Part of a small language model's weights: 52.1M parameters.
Each number is 200 + 30 x the weight over its row's rms, rounded and kept within 0 to 999. Layers, rows and columns count from 0. The size before them is the row's rms in percent of the matrix's.

# up: layer 6 MLP up, 1280x640, rms 0.109, rows 1095-1129, columns 448-511
# down: layer 6 MLP down (transposed), 1280x640, rms 0.078, rows 1095-1129, columns 448-511
# gate: layer 6 MLP gate, 1280x640, rms 0.101, rows 1096-1130, columns 448-511
up1095,098,184,226,244,230,246,171,194,194,193,217,249,181,236,245,268,222,218,129,208,180,224,184,180,187,184,205,190,191,151,237,195,176,170,199,220,178,209,197,205,235,224,220,154,207,175,207,280,187,182,222,194,198,206,170,191,199,229,201,138,176,208,220,213,200
down1095,095,164,220,200,216,208,193,239,129,266,179,206,182,234,227,207,204,219,181,211,220,222,206,258,158,240,240,205,189,181,196,134,210,164,187,220,217,268,283,154,179,121,201,224,202,208,215,197,229,172,212,165,173,201,150,217,197,205,193,240,190,194,183,237,147
gate1096,101,213,177,161,223,205,207,220,160,185,219,258,209,207,199,204,171,199,217,234,164,163,152,191,204,245,190,246,235,197,154,244,186,234,256,162,202,171,202,224,149,251,201,229,183,203,196,228,190,243,215,171,178,245,191,171,205,233,212,226,202,194,218,143,246
up1096,097,157,213,217,233,192,185,238,230,178,223,209,196,218,222,185,202,185,181,137,198,254,218,173,207,217,141,255,195,205,113,206,194,237,246,182,177,243,190,161,205,236,212,210,122,180,216,238,202,217,198,204,188,216,170,149,232,171,237,200,211,175,174,186,247
down1096,098,191,186,146,223,213,210,194,235,150,163,215,221,191,161,227,208,183,183,155,167,219,177,185,241,221,210,173,193,247,209,196,223,160,209,162,216,156,171,214,205,186,229,198,208,198,181,200,240,159,129,207,188,228,223,219,197,223,213,256,186,180,173,245,257
gate1097,100,206,146,246,216,199,204,216,231,156,213,173,183,219,157,194,226,211,197,199,190,226,198,218,193,235,162,139,246,186,198,134,206,181,219,159,212,267,190,194,183,190,151,170,161,185,223,209,221,190,267,217,198,220,210,137,217,135,243,137,200,224,228,198,184
up1097,097,228,168,149,184,163,274,206,215,227,218,234,207,147,267,160,217,120,239,192,146,172,203,196,198,196,226,222,184,220,193,199,205,214,185,177,236,204,216,200,210,204,128,171,236,198,197,198,194,184,209,208,240,179,193,249,212,255,209,236,231,223,189,228,219
down1097,101,147,226,220,253,163,214,191,171,182,258,161,177,179,176,200,221,189,192,228,230,185,205,164,249,269,190,142,194,228,234,161,221,215,190,189,223,141,237,175,257,218,134,151,211,179,204,247,220,167,241,278,207,213,178,216,237,199,241,248,212,189,243,214,232
gate1098,103,188,198,176,156,200,216,225,223,260,210,140,159,160,252,274,180,194,193,218,164,188,186,153,178,154,201,187,181,226,204,201,212,273,157,198,190,159,182,222,265,272,226,209,191,199,185,260,222,236,204,190,195,217,165,220,161,155,235,230,229,207,230,210,275
up1098,113,215,234,239,262,233,184,182,226,194,180,165,205,238,202,155,197,187,208,192,221,253,222,235,183,202,178,213,215,187,228,218,209,226,127,214,217,200,165,168,234,188,181,196,148,211,181,167,216,194,134,192,208,246,207,173,235,226,192,191,252,178,148,225,153
down1098,113,218,212,199,227,201,211,158,204,224,185,135,231,195,184,175,217,202,238,172,205,206,200,227,202,200,209,172,162,231,247,188,195,202,231,226,244,201,233,217,176,159,197,229,151,210,184,162,227,223,215,195,167,168,177,158,221,166,114,172,201,182,216,186,236
gate1099,100,173,225,207,203,161,201,122,228,195,106,252,198,196,264,199,174,219,250,201,157,202,226,212,200,185,163,214,181,201,204,206,199,178,218,217,192,208,199,152,171,252,168,182,196,185,226,185,160,201,192,250,222,218,184,192,193,174,227,194,159,266,221,243,223
up1099,103,117,266,197,170,167,168,222,164,187,235,164,162,209,163,221,201,154,220,214,199,183,210,255,173,223,239,239,219,153,215,241,201,244,187,175,226,234,194,216,195,196,221,228,202,218,236,168,186,210,241,162,228,232,248,249,168,213,164,222,179,162,227,189,204
down1099,096,205,194,192,174,211,242,227,157,255,116,194,186,206,210,214,202,216,190,248,231,184,184,192,202,210,138,206,176,253,178,218,144,214,232,215,201,227,225,198,231,167,182,205,216,231,195,170,221,236,187,240,211,174,156,200,217,205,205,148,168,223,230,156,268
gate1100,098,193,203,164,222,222,197,182,188,210,223,208,164,242,237,217,181,199,244,263,197,222,165,197,205,173,252,248,203,215,196,239,203,196,168,166,190,201,163,216,160,166,215,185,219,175,155,199,249,250,185,181,170,174,220,205,174,164,140,197,225,200,251,266,213
up1100,097,215,192,223,211,176,153,234,183,183,187,209,235,146,183,232,258,218,219,272,200,205,184,225,210,198,197,219,214,194,224,199,168,238,202,223,205,185,202,191,203,176,180,181,180,198,151,251,206,207,193,219,191,272,209,210,200,184,190,204,193,175,192,189,161
down1100,098,164,228,183,167,201,203,181,194,170,198,164,236,229,196,183,176,201,170,221,204,202,171,208,232,163,204,210,158,191,208,199,241,148,186,170,207,228,166,234,193,164,206,205,205,180,191,207,141,193,205,204,205,210,201,147,194,229,267,246,192,161,204,198,199
gate1101,101,208,237,186,193,211,187,232,167,214,192,212,204,187,190,237,230,186,223,162,208,200,192,177,223,223,256,269,169,222,184,246,192,189,218,199,222,218,203,202,202,176,171,217,160,234,222,210,195,238,208,219,230,208,175,222,161,233,182,180,193,181,271,188,219
up1101,100,162,255,235,218,167,190,233,216,237,203,217,163,167,223,184,186,232,187,198,212,208,170,170,196,214,187,173,203,177,199,164,227,163,233,241,143,211,237,198,189,252,160,150,178,211,174,202,170,135,209,165,231,190,164,199,161,163,172,176,217,204,159,193,196
down1101,096,173,203,223,185,199,154,187,169,167,166,207,186,219,208,191,195,174,162,183,138,228,222,181,186,209,191,105,179,202,191,168,274,248,191,181,175,191,130,171,179,191,206,218,248,130,221,199,187,192,178,193,186,245,181,187,228,186,244,282,232,237,196,174,166
gate1102,102,241,242,255,199,258,194,194,148,214,150,220,195,199,187,173,167,231,200,193,181,213,237,208,216,200,199,202,217,161,261,245,206,182,138,202,161,166,184,157,142,221,213,233,242,205,210,167,193,233,195,200,221,214,165,213,211,214,189,193,242,172,209,209,175
up1102,105,197,185,213,180,187,242,146,128,174,258,189,188,186,158,203,225,201,203,196,182,197,196,155,255,176,177,211,212,207,227,200,186,219,243,201,188,178,231,212,217,173,205,244,145,157,212,218,200,201,214,214,216,214,166,198,170,209,244,174,124,214,239,238,202
down1102,097,232,199,194,207,228,215,220,258,196,227,260,194,217,209,236,164,197,178,210,213,191,186,190,196,193,171,186,196,162,194,251,232,234,215,168,197,216,220,255,229,181,202,227,195,211,188,204,230,237,213,219,231,235,206,199,153,205,185,245,211,197,239,204,152
gate1103,095,204,184,212,200,197,169,165,225,136,153,196,219,230,221,156,196,169,220,224,231,210,202,220,231,222,168,221,179,202,186,184,197,207,217,210,211,231,173,221,203,200,223,163,251,160,232,210,228,182,191,187,204,213,153,233,222,193,208,194,247,207,203,148,199
up1103,097,240,188,159,193,244,214,212,157,136,174,128,237,181,172,183,173,222,185,162,206,211,186,212,220,194,170,121,189,247,214,209,182,235,197,160,183,256,208,128,207,198,203,222,190,201,149,206,189,229,171,139,180,184,196,180,127,261,186,212,232,151,151,215,88
down1103,092,147,183,207,188,223,270,180,187,167,233,211,148,197,199,174,195,217,224,127,264,239,154,200,166,271,214,193,166,156,178,175,197,242,200,228,188,248,277,185,163,223,227,189,168,258,240,180,175,160,151,218,184,211,214,204,153,257,185,155,216,169,195,211,197
gate1104,104,185,167,222,219,166,219,176,168,256,220,234,173,244,180,264,184,217,246,235,250,153,213,218,179,218,231,258,185,207,223,234,180,242,226,215,196,238,235,238,205,215,168,216,196,174,247,171,187,209,175,194,236,153,233,185,202,195,161,168,162,189,139,219,209
up1104,093,165,147,187,214,268,180,190,165,231,159,207,179,238,226,209,210,227,196,233,251,176,193,168,153,200,239,224,160,159,279,192,154,228,215,233,250,169,168,187,216,144,188,168,237,211,210,184,244,201,168,235,232,223,157,198,171,195,142,190,207,216,198,152,220
down1104,100,161,197,231,229,243,142,216,189,171,254,216,194,260,198,201,249,208,197,166,291,163,212,158,130,182,181,178,163,207,199,174,182,195,204,257,162,158,219,161,145,180,189,209,193,222,143,170,203,166,240,204,188,240,200,230,197,200,153,222,154,190,241,177,207
gate1105,098,207,217,191,226,216,257,179,153,132,233,199,248,205,245,182,190,234,174,174,175,172,256,195,219,198,197,231,188,185,215,235,231,237,195,200,210,187,190,216,225,193,277,229,221,195,209,236,149,197,181,185,267,180,220,188,190,180,210,215,217,188,198,217,213
up1105,099,203,147,158,237,204,222,214,173,201,289,189,204,241,227,174,230,200,179,200,197,197,205,215,185,188,205,197,193,236,272,212,184,199,226,135,208,182,195,218,200,220,196,154,232,212,194,249,262,181,257,184,196,221,169,262,244,215,186,223,155,195,175,156,226
down1105,102,216,156,187,143,249,236,211,181,204,209,172,197,189,219,215,188,179,230,182,166,191,147,199,189,215,189,196,180,202,235,175,202,209,173,185,171,225,222,180,234,209,175,195,222,180,200,199,242,184,233,195,150,207,216,195,181,213,213,236,221,213,238,221,155
gate1106,095,197,240,172,216,161,236,159,130,251,180,206,119,214,171,197,199,207,223,167,192,186,162,170,133,206,218,221,254,182,196,224,212,196,160,170,203,219,141,195,238,121,174,203,261,197,244,200,240,173,223,197,195,190,187,183,173,220,217,196,223,192,206,224,232
up1106,100,202,249,202,210,218,202,198,186,189,172,136,170,159,190,230,210,185,212,185,263,192,223,194,202,255,178,171,197,192,270,210,208,206,190,188,186,161,181,184,169,199,165,186,202,183,179,176,184,170,154,229,161,182,218,193,211,235,188,210,216,239,197,181,222
down1106,097,251,203,162,237,193,211,208,169,188,176,206,217,193,191,204,225,241,240,229,192,215,202,199,175,181,187,221,154,236,212,179,237,203,150,281,205,205,222,222,190,241,227,231,184,199,274,182,195,214,211,182,262,219,225,242,224,188,143,200,212,228,184,143,217
gate1107,101,174,211,217,195,220,200,190,189,236,129,201,176,229,181,182,201,233,180,225,213,136,208,214,225,215,192,177,193,192,224,179,188,189,208,196,166,210,250,219,191,190,189,226,163,178,230,209,182,181,227,240,195,229,124,172,209,238,194,200,198,239,153,161,217
up1107,100,163,189,155,203,222,185,177,229,189,180,233,210,214,248,215,224,154,141,227,218,147,198,218,156,209,234,166,246,164,130,210,214,175,174,219,189,155,209,239,182,230,248,181,154,165,196,189,173,237,276,237,191,228,194,168,181,175,198,224,260,213,198,152,163
down1107,100,181,213,196,237,223,201,229,193,218,251,210,200,251,149,238,182,198,208,177,209,196,179,226,217,242,228,215,155,153,186,217,185,211,184,212,215,213,204,165,180,224,216,229,180,204,244,168,213,172,151,251,190,243,181,199,248,263,198,162,188,223,190,218,219
gate1108,131,201,181,162,215,172,195,234,198,268,188,174,155,177,182,184,199,190,203,204,259,163,238,141,183,185,227,198,204,212,250,254,217,246,228,184,218,235,220,157,276,235,213,193,247,194,205,188,211,189,188,197,176,192,188,240,155,214,187,160,155,219,175,205,232
up1108,122,200,214,161,225,161,177,214,198,240,223,219,182,168,193,197,161,206,215,176,231,154,145,151,183,227,266,191,194,241,239,205,231,157,205,164,162,216,205,155,201,232,212,153,186,229,143,202,218,195,244,220,228,143,268,254,191,162,182,219,234,190,204,200,225
down1108,136,183,211,255,193,145,173,222,182,224,221,178,190,219,283,212,235,195,215,202,225,209,219,171,204,228,166,145,179,201,230,233,214,194,185,180,158,196,210,199,317,177,187,184,201,214,201,184,169,220,205,236,193,187,203,222,218,238,233,172,186,252,182,176,159
gate1109,102,239,210,231,204,217,188,165,169,225,172,178,248,199,195,259,233,123,217,174,161,188,243,195,195,210,201,179,187,208,197,225,225,238,208,181,194,205,152,190,229,212,165,218,249,242,221,166,235,209,163,216,149,201,222,188,165,180,140,169,184,159,191,210,226
up1109,099,156,211,196,180,261,217,151,224,225,267,163,247,172,141,231,208,158,183,198,192,172,268,159,222,206,168,220,182,168,217,232,209,179,200,216,204,165,184,192,197,216,221,203,230,162,199,197,239,239,168,177,204,177,195,186,191,190,142,197,197,191,192,188,163
down1109,106,193,204,189,213,238,244,142,200,206,167,143,163,209,183,173,179,190,190,165,172,208,199,257,196,222,193,199,233,212,207,200,251,184,203,216,195,160,198,211,201,227,199,126,208,115,229,178,163,186,123,196,169,221,153,178,220,211,187,174,161,242,153,188,189
gate1110,126,195,159,228,184,200,192,205,178,192,188,196,151,246,217,219,229,260,259,194,174,176,199,166,232,202,195,166,198,190,141,140,185,222,252,264,180,227,156,190,199,196,180,220,200,204,145,191,149,191,241,222,206,183,239,225,246,220,219,191,147,179,220,235,240
up1110,117,150,197,237,250,253,211,146,221,139,221,191,201,190,197,233,181,209,216,183,177,217,279,133,196,176,183,228,261,236,179,186,210,205,230,223,182,226,169,208,236,193,109,162,191,196,228,209,145,174,198,279,201,185,175,201,244,220,230,233,189,161,187,188,192
down1110,117,209,170,201,198,221,203,250,189,204,296,213,215,152,204,187,228,237,194,193,220,188,165,190,195,144,226,165,216,192,201,156,235,187,145,191,197,151,181,161,217,191,177,191,205,209,184,192,212,178,182,225,205,213,253,211,211,231,277,198,189,207,220,267,255
gate1111,106,209,156,224,206,164,192,198,235,173,187,214,196,178,175,185,220,203,159,268,169,238,202,225,178,222,155,225,207,185,230,170,222,206,211,209,218,129,182,274,227,190,228,215,207,169,186,219,182,186,228,222,230,145,189,187,219,203,169,217,214,195,178,186,172
up1111,112,243,212,202,221,176,178,224,174,149,182,201,143,132,215,218,206,169,154,254,202,235,223,241,187,213,217,205,219,181,189,189,261,250,159,291,294,190,189,175,208,246,220,221,194,205,172,210,222,197,230,196,190,212,168,185,210,158,176,226,189,167,203,174,158
down1111,114,229,170,202,222,256,163,192,154,176,232,229,163,190,165,201,241,235,186,246,220,213,234,165,235,228,177,218,187,166,235,180,218,215,173,265,205,157,214,237,222,206,222,211,193,179,175,214,217,191,218,218,142,201,161,202,229,164,169,212,211,195,198,221,197
gate1112,101,204,230,156,264,215,216,225,206,203,183,205,241,131,198,189,215,200,152,161,194,234,219,217,196,255,160,182,212,146,177,159,184,175,201,187,196,221,163,187,194,238,171,173,240,199,181,201,238,153,197,170,218,189,195,194,245,215,256,256,196,178,207,205,221
up1112,097,239,195,137,190,178,198,233,227,176,196,192,200,188,176,168,270,166,178,192,198,224,203,232,179,243,165,188,180,124,150,159,167,134,184,232,187,215,187,199,226,227,229,166,252,209,188,193,176,166,199,239,148,234,252,155,214,202,238,177,227,170,232,236,204
down1112,103,224,182,163,172,214,222,210,228,191,310,208,208,241,189,138,246,161,194,168,180,216,167,203,163,196,204,193,182,182,217,172,203,171,164,190,276,165,181,157,198,168,222,192,217,175,193,227,160,195,221,164,221,120,206,213,195,174,232,172,194,211,184,209,200
gate1113,088,170,186,204,192,242,171,199,230,184,204,212,224,196,211,178,221,182,202,201,207,215,156,205,200,207,253,261,165,197,174,208,206,177,221,174,190,189,211,208,210,164,162,241,245,171,241,212,176,266,147,204,219,215,150,202,181,164,216,148,168,217,162,236,183
up1113,090,196,282,175,178,197,165,171,239,149,169,164,256,246,192,184,170,238,167,189,203,169,169,204,195,247,223,194,165,186,159,184,199,174,153,210,288,192,221,161,203,211,116,225,197,190,205,223,235,237,225,193,181,168,208,184,163,189,241,198,234,181,205,229,190
down1113,089,212,217,237,229,251,221,181,213,210,242,135,228,206,181,226,139,176,175,202,225,209,170,263,207,196,212,201,211,259,224,164,236,174,216,194,198,189,208,213,178,174,177,182,200,204,173,216,181,198,188,221,177,196,158,222,226,165,222,172,207,189,225,184,176
gate1114,106,217,195,220,208,210,235,239,217,224,207,207,213,236,167,229,134,155,154,204,205,186,133,204,181,137,227,200,153,209,220,209,261,204,243,212,199,215,203,209,228,195,175,217,227,174,194,207,230,197,196,208,143,222,172,161,234,236,168,193,194,205,189,186,175
up1114,104,182,152,176,180,208,241,229,201,208,152,173,268,180,264,177,242,295,176,194,237,187,174,204,250,223,191,259,170,165,173,165,171,199,155,228,156,189,251,197,184,223,237,248,171,139,206,155,184,168,226,194,199,205,204,225,194,229,153,152,206,197,200,191,184
down1114,105,217,221,166,159,215,140,119,146,216,144,185,208,162,195,215,273,238,228,196,214,167,191,150,206,205,288,198,213,197,229,181,163,181,215,175,227,145,223,168,161,214,244,178,187,192,180,157,189,193,209,223,158,184,152,220,195,198,208,225,183,220,170,206,205
gate1115,103,217,187,184,239,185,232,179,183,145,188,205,212,156,149,192,159,233,231,208,142,245,177,195,254,164,216,185,257,210,254,228,166,202,196,269,236,217,160,200,185,180,231,188,270,199,141,204,158,251,201,152,199,261,151,192,209,202,200,241,216,178,206,170,213
up1115,106,173,204,198,166,216,214,212,172,203,212,170,166,159,187,262,211,146,194,184,121,140,160,188,204,204,259,227,166,120,219,178,199,216,246,200,222,183,193,186,174,188,180,248,255,203,249,215,214,245,173,164,247,221,214,179,156,168,204,234,186,213,209,185,192
down1115,103,225,162,259,197,201,164,190,255,220,251,226,163,170,228,195,184,177,156,215,180,142,154,176,202,265,173,210,201,215,216,189,181,184,165,210,211,220,208,180,170,203,181,265,181,217,125,219,213,214,222,206,232,210,189,218,189,167,176,206,192,176,227,217,204
gate1116,096,172,212,227,165,171,202,220,226,265,161,201,193,209,207,172,187,174,189,258,203,194,222,229,147,227,186,190,250,163,192,200,215,218,161,154,189,235,187,180,218,167,182,144,155,201,222,248,195,259,194,166,178,172,185,162,183,204,216,165,235,140,168,220,163
up1116,099,223,216,206,156,222,264,210,242,192,206,167,178,176,171,203,206,175,232,228,261,194,208,183,172,219,197,181,215,181,177,129,197,173,206,192,170,204,173,257,186,203,182,222,182,215,194,193,272,217,185,236,219,212,216,192,189,227,183,183,214,247,226,183,167
down1116,095,161,200,181,254,217,218,190,215,191,243,224,217,185,183,228,197,208,227,239,195,200,211,189,198,193,124,207,199,139,186,203,178,238,234,255,211,186,170,160,254,181,225,221,198,142,180,216,180,173,235,160,195,244,179,158,187,217,197,219,227,233,198,196,222
gate1117,097,213,173,219,164,235,208,167,130,197,138,217,167,244,230,185,228,194,191,198,188,177,222,153,230,211,241,265,228,172,203,213,180,203,157,242,253,153,179,212,203,191,162,185,249,178,199,183,229,206,143,178,239,240,204,155,106,185,196,239,213,215,224,156,124
up1117,099,170,233,214,184,221,162,173,187,249,211,181,185,259,160,201,191,228,162,180,183,177,153,204,219,241,206,213,200,216,210,201,180,203,199,209,241,201,170,251,185,192,176,220,170,183,227,245,258,255,183,191,197,191,213,131,205,203,231,212,163,205,223,206,211
down1117,098,157,185,167,213,207,206,179,179,231,250,173,217,198,156,232,202,204,216,196,163,186,162,218,199,218,219,189,249,247,252,208,178,224,153,205,238,170,293,229,182,218,263,139,207,168,147,224,211,166,244,172,205,194,199,168,205,219,186,250,193,181,157,228,203
gate1118,098,244,228,182,202,222,203,206,147,179,208,213,210,163,169,207,236,227,259,161,185,190,227,226,207,206,230,198,210,263,229,156,177,233,195,207,199,201,187,188,221,215,234,179,217,160,206,194,152,215,187,232,227,237,231,183,171,198,232,187,205,200,227,238,196
up1118,097,188,224,165,203,174,180,197,214,219,173,154,197,232,235,146,238,174,190,206,245,157,192,223,173,226,133,194,168,226,230,157,247,207,155,253,191,216,121,268,186,174,238,162,213,179,207,174,214,223,172,177,187,167,165,231,236,211,236,211,222,202,241,174,187
down1118,100,200,225,231,241,125,207,200,219,231,203,206,172,192,242,202,194,170,165,243,213,204,254,189,162,224,204,191,207,217,265,168,228,244,194,214,159,201,174,223,224,194,150,204,207,198,195,207,236,268,187,218,249,213,241,187,214,228,162,261,193,193,229,204,181
gate1119,100,209,196,182,238,214,174,160,206,199,125,212,261,216,291,238,180,231,200,207,205,195,139,217,149,209,198,228,219,183,178,160,224,192,216,213,151,180,237,143,241,247,128,246,145,224,216,210,186,194,195,205,224,228,215,204,183,210,174,201,234,202,188,203,236
up1119,096,187,212,151,232,253,216,240,204,164,229,184,188,244,222,184,257,206,271,234,157,244,208,195,195,199,184,204,201,233,182,238,168,179,237,216,199,220,188,166,195,218,218,187,190,179,217,194,213,191,188,185,250,164,226,181,170,181,214,163,173,188,199,194,204
down1119,102,199,185,153,213,166,196,202,222,167,285,229,183,222,183,209,231,178,236,169,189,213,177,200,247,172,202,192,257,219,193,187,205,189,195,232,168,230,234,159,205,207,235,202,155,198,271,221,197,184,158,189,250,225,190,205,198,232,206,167,179,181,263,236,241
gate1120,100,163,215,180,169,233,248,193,218,214,208,232,205,157,180,199,138,209,196,190,177,219,161,159,261,210,127,188,187,220,209,210,225,214,196,188,181,189,199,210,134,236,191,256,207,203,227,156,159,179,252,241,182,211,173,238,222,240,200,159,211,203,198,217,201
up1120,098,197,191,282,165,220,139,231,191,205,140,217,179,217,199,221,216,205,277,171,141,198,196,211,206,183,198,209,219,130,183,247,163,225,159,175,219,269,190,192,184,167,216,239,256,193,233,227,234,191,234,221,198,190,233,207,214,188,224,221,145,176,247,201,258
down1120,097,245,208,153,220,217,185,172,193,259,306,213,195,215,171,225,222,182,195,217,229,201,203,168,129,207,237,209,188,160,196,182,238,136,171,234,213,220,206,212,196,196,191,194,183,186,155,212,173,242,224,209,158,187,226,264,253,192,184,250,160,167,211,212,160
gate1121,107,228,209,262,155,199,169,245,177,177,164,181,204,163,186,205,241,206,225,214,212,209,195,193,178,182,217,178,171,197,203,237,161,178,246,182,171,220,218,181,164,188,237,146,183,173,193,160,206,218,180,191,169,230,194,194,210,202,188,232,223,183,207,231,193
up1121,110,132,177,184,215,244,187,200,211,248,149,202,228,235,201,150,244,227,212,200,227,174,180,195,203,204,201,220,203,257,197,146,208,236,196,148,175,224,229,168,216,164,196,181,156,195,124,206,190,230,238,216,228,209,163,179,176,187,168,197,174,190,138,209,230
down1121,098,240,191,202,133,170,191,229,210,201,141,259,203,209,152,209,199,167,183,157,158,197,180,170,196,247,142,184,200,204,194,201,221,171,147,196,187,167,202,209,161,209,170,184,211,155,186,220,178,174,196,233,152,241,177,226,168,155,176,219,228,185,254,187,188
gate1122,102,198,184,151,249,153,190,228,186,165,208,146,154,241,226,208,148,205,197,232,220,175,214,208,185,172,253,252,252,193,215,167,245,213,228,198,264,215,177,190,169,254,206,163,162,204,140,181,175,216,198,228,220,223,210,206,194,139,200,206,200,209,192,229,201
up1122,105,209,114,156,203,207,218,211,210,191,159,208,184,197,175,169,210,171,195,220,199,206,179,182,161,228,169,224,244,180,180,147,137,199,208,199,204,237,222,247,160,190,199,200,175,209,241,199,241,219,227,192,222,182,210,221,149,207,249,207,194,124,203,192,213
down1122,108,167,200,162,183,188,164,183,121,185,187,240,219,203,155,215,210,207,148,218,213,201,174,174,164,173,202,211,244,201,203,107,171,161,258,210,143,273,183,199,173,106,173,204,210,212,203,209,224,201,183,248,168,177,206,182,84,197,212,196,198,191,188,210,197
gate1123,100,164,236,216,222,244,233,204,113,196,251,136,245,189,226,170,229,182,192,244,182,206,186,263,255,164,181,159,95,199,201,257,242,225,231,232,153,188,220,168,192,177,217,180,253,209,176,226,179,245,210,232,190,207,202,237,135,177,164,198,182,204,237,218,184
up1123,097,219,143,205,248,194,224,248,207,259,219,169,232,206,202,215,178,156,248,207,191,204,175,203,254,224,169,235,211,208,189,169,270,210,213,207,168,181,158,179,238,206,218,195,198,227,223,206,196,185,235,207,197,159,231,225,281,172,197,221,178,193,196,216,244
down1123,096,206,213,171,233,147,180,245,302,175,262,235,204,174,192,206,242,196,238,178,217,203,162,220,203,253,218,132,164,172,234,232,223,237,190,243,141,229,184,205,183,175,211,186,280,206,212,207,158,195,240,196,205,183,198,246,191,141,174,181,188,156,179,176,211
gate1124,098,103,257,230,219,240,181,196,198,201,180,225,178,259,153,223,185,184,204,231,183,206,179,210,181,197,173,155,134,201,206,242,197,259,233,196,189,183,173,251,231,178,188,189,179,221,201,237,176,199,227,234,181,207,220,234,187,157,188,280,201,210,200,167,157
up1124,107,207,184,168,170,191,220,220,166,173,179,174,238,227,165,174,216,205,232,168,194,211,240,256,154,194,176,173,259,223,210,227,253,156,204,240,221,184,205,214,196,246,216,182,229,195,175,221,179,169,215,167,247,187,223,234,223,218,217,206,195,234,204,156,224
down1124,107,216,158,147,185,197,208,195,215,199,123,196,162,185,232,158,175,192,200,194,182,201,235,170,196,199,213,204,191,182,200,153,238,191,225,153,131,221,206,177,200,209,242,172,216,159,193,214,195,258,241,192,212,313,185,206,205,205,149,220,213,241,223,196,162
gate1125,103,178,230,165,266,188,174,214,185,189,163,205,192,197,203,205,204,219,144,210,180,229,145,186,231,126,173,226,150,189,238,235,244,197,154,201,187,210,186,211,175,190,171,187,200,153,259,214,161,183,180,190,193,171,183,169,176,216,155,200,236,145,179,194,180
up1125,099,186,218,251,174,184,164,236,181,181,238,202,219,192,167,235,198,219,194,249,180,129,208,244,181,190,213,183,209,199,173,185,199,181,181,168,199,240,199,183,229,220,201,187,198,160,235,220,175,188,166,167,178,231,175,177,175,187,187,165,147,213,200,130,202
down1125,098,192,207,183,227,188,173,147,198,165,140,241,176,188,155,205,214,210,213,202,230,186,214,207,187,152,199,264,211,205,204,140,240,221,213,179,157,168,224,233,202,212,199,212,198,180,185,177,124,170,146,174,159,246,147,186,206,204,208,187,218,249,203,181,185
gate1126,106,214,203,191,150,142,223,185,119,162,209,203,194,189,227,192,201,186,220,198,204,189,198,208,188,159,198,154,174,220,201,189,201,213,186,215,221,199,159,216,212,162,169,200,210,195,196,201,227,246,142,145,179,156,168,194,219,196,199,123,213,215,201,172,191
up1126,106,196,203,181,216,213,180,167,189,254,218,232,158,172,168,196,216,179,204,186,202,218,174,185,190,161,188,187,149,198,188,144,229,214,206,231,190,189,145,214,159,198,172,206,230,193,253,207,216,206,167,191,190,185,219,244,210,192,157,198,253,228,149,167,175
down1126,105,312,265,155,145,130,178,243,188,253,215,183,183,274,192,194,203,197,202,169,215,167,159,186,258,208,252,140,216,217,195,183,173,231,232,186,212,161,209,179,180,212,139,140,235,206,240,236,206,195,196,206,198,207,218,191,193,206,147,183,205,197,199,277,84
gate1127,097,205,195,193,218,230,147,204,173,213,184,216,204,160,204,192,221,239,162,236,235,237,154,207,195,200,172,184,225,188,181,214,166,195,208,133,183,228,185,160,166,148,202,230,196,226,191,219,173,182,200,178,192,237,139,212,232,179,178,304,218,199,161,157,146
up1127,098,210,162,176,165,205,236,234,233,183,203,172,119,212,232,260,225,235,181,170,189,238,230,232,229,220,240,163,214,215,184,220,196,199,191,206,215,224,184,184,150,209,203,244,255,177,201,197,198,215,236,189,187,268,199,215,209,212,211,177,168,204,214,161,198
down1127,099,218,176,194,177,172,206,162,188,179,219,207,202,224,168,197,204,208,207,204,214,187,240,200,158,207,228,188,184,238,178,215,256,161,214,194,246,182,146,188,185,196,182,221,231,239,228,225,186,244,235,190,221,220,189,162,221,219,213,210,218,191,204,177,161
gate1128,097,159,219,225,205,207,252,196,174,218,174,162,197,213,164,149,200,191,124,205,197,235,195,152,234,225,220,186,203,183,182,223,165,188,202,186,204,229,213,202,155,178,209,203,212,172,259,216,205,200,150,183,174,245,185,231,170,181,194,180,214,202,194,240,178
up1128,099,157,198,223,203,203,203,200,200,160,189,241,140,210,214,221,223,192,191,172,178,244,203,209,207,147,208,165,161,164,270,217,208,191,180,206,151,135,191,182,205,196,208,187,215,220,223,226,228,221,191,156,253,202,204,215,218,252,162,193,211,178,260,249,246
down1128,097,235,191,213,187,210,196,253,232,251,151,231,200,222,112,188,190,184,207,233,210,177,222,182,167,194,219,139,202,187,168,191,224,227,200,207,225,189,211,241,222,138,193,213,208,211,176,219,190,201,207,178,166,177,233,246,173,169,224,240,191,150,210,193,208
gate1129,099,184,196,148,168,165,203,195,207,268,198,192,205,250,225,192,171,225,178,195,165,228,214,180,214,209,293,183,221,221,153,216,205,208,202,181,213,117,159,243,173,235,208,218,197,223,207,187,212,222,158,133,207,149,229,191,230,172,166,198,221,197,258,238,165
up1129,101,193,191,196,183,161,225,228,204,134,170,161,190,185,157,237,257,204,245,217,227,151,204,171,227,224,244,205,199,179,194,185,146,207,212,183,175,170,177,165,190,286,194,223,216,181,203,229,225,249,211,164,170,206,201,200,201,166,215,215,158,200,241,209,217
down1129,099,221,172,168,241,158,174,200,219,164,178,215,197,207,229,194,236,164,221,213,214,186,142,215,139,129,172,171,221,202,235,188,239,214,269,224,238,241,228,201,228,229,172,287,177,215,210,193,191,147,186,202,243,173,137,220,229,178,191,198,231,197,200,196,215
gate1130,105,184,194,232,185,203,207,151,158,232,185,195,155,208,154,231,153,159,216,251,227,225,248,193,206,212,229,230,173,219,234,182,224,212,200,167,182,161,90,205,201,142,198,224,221,167,227,220,231,192,146,237,202,141,187,159,195,155,176,231,177,189,197,232,210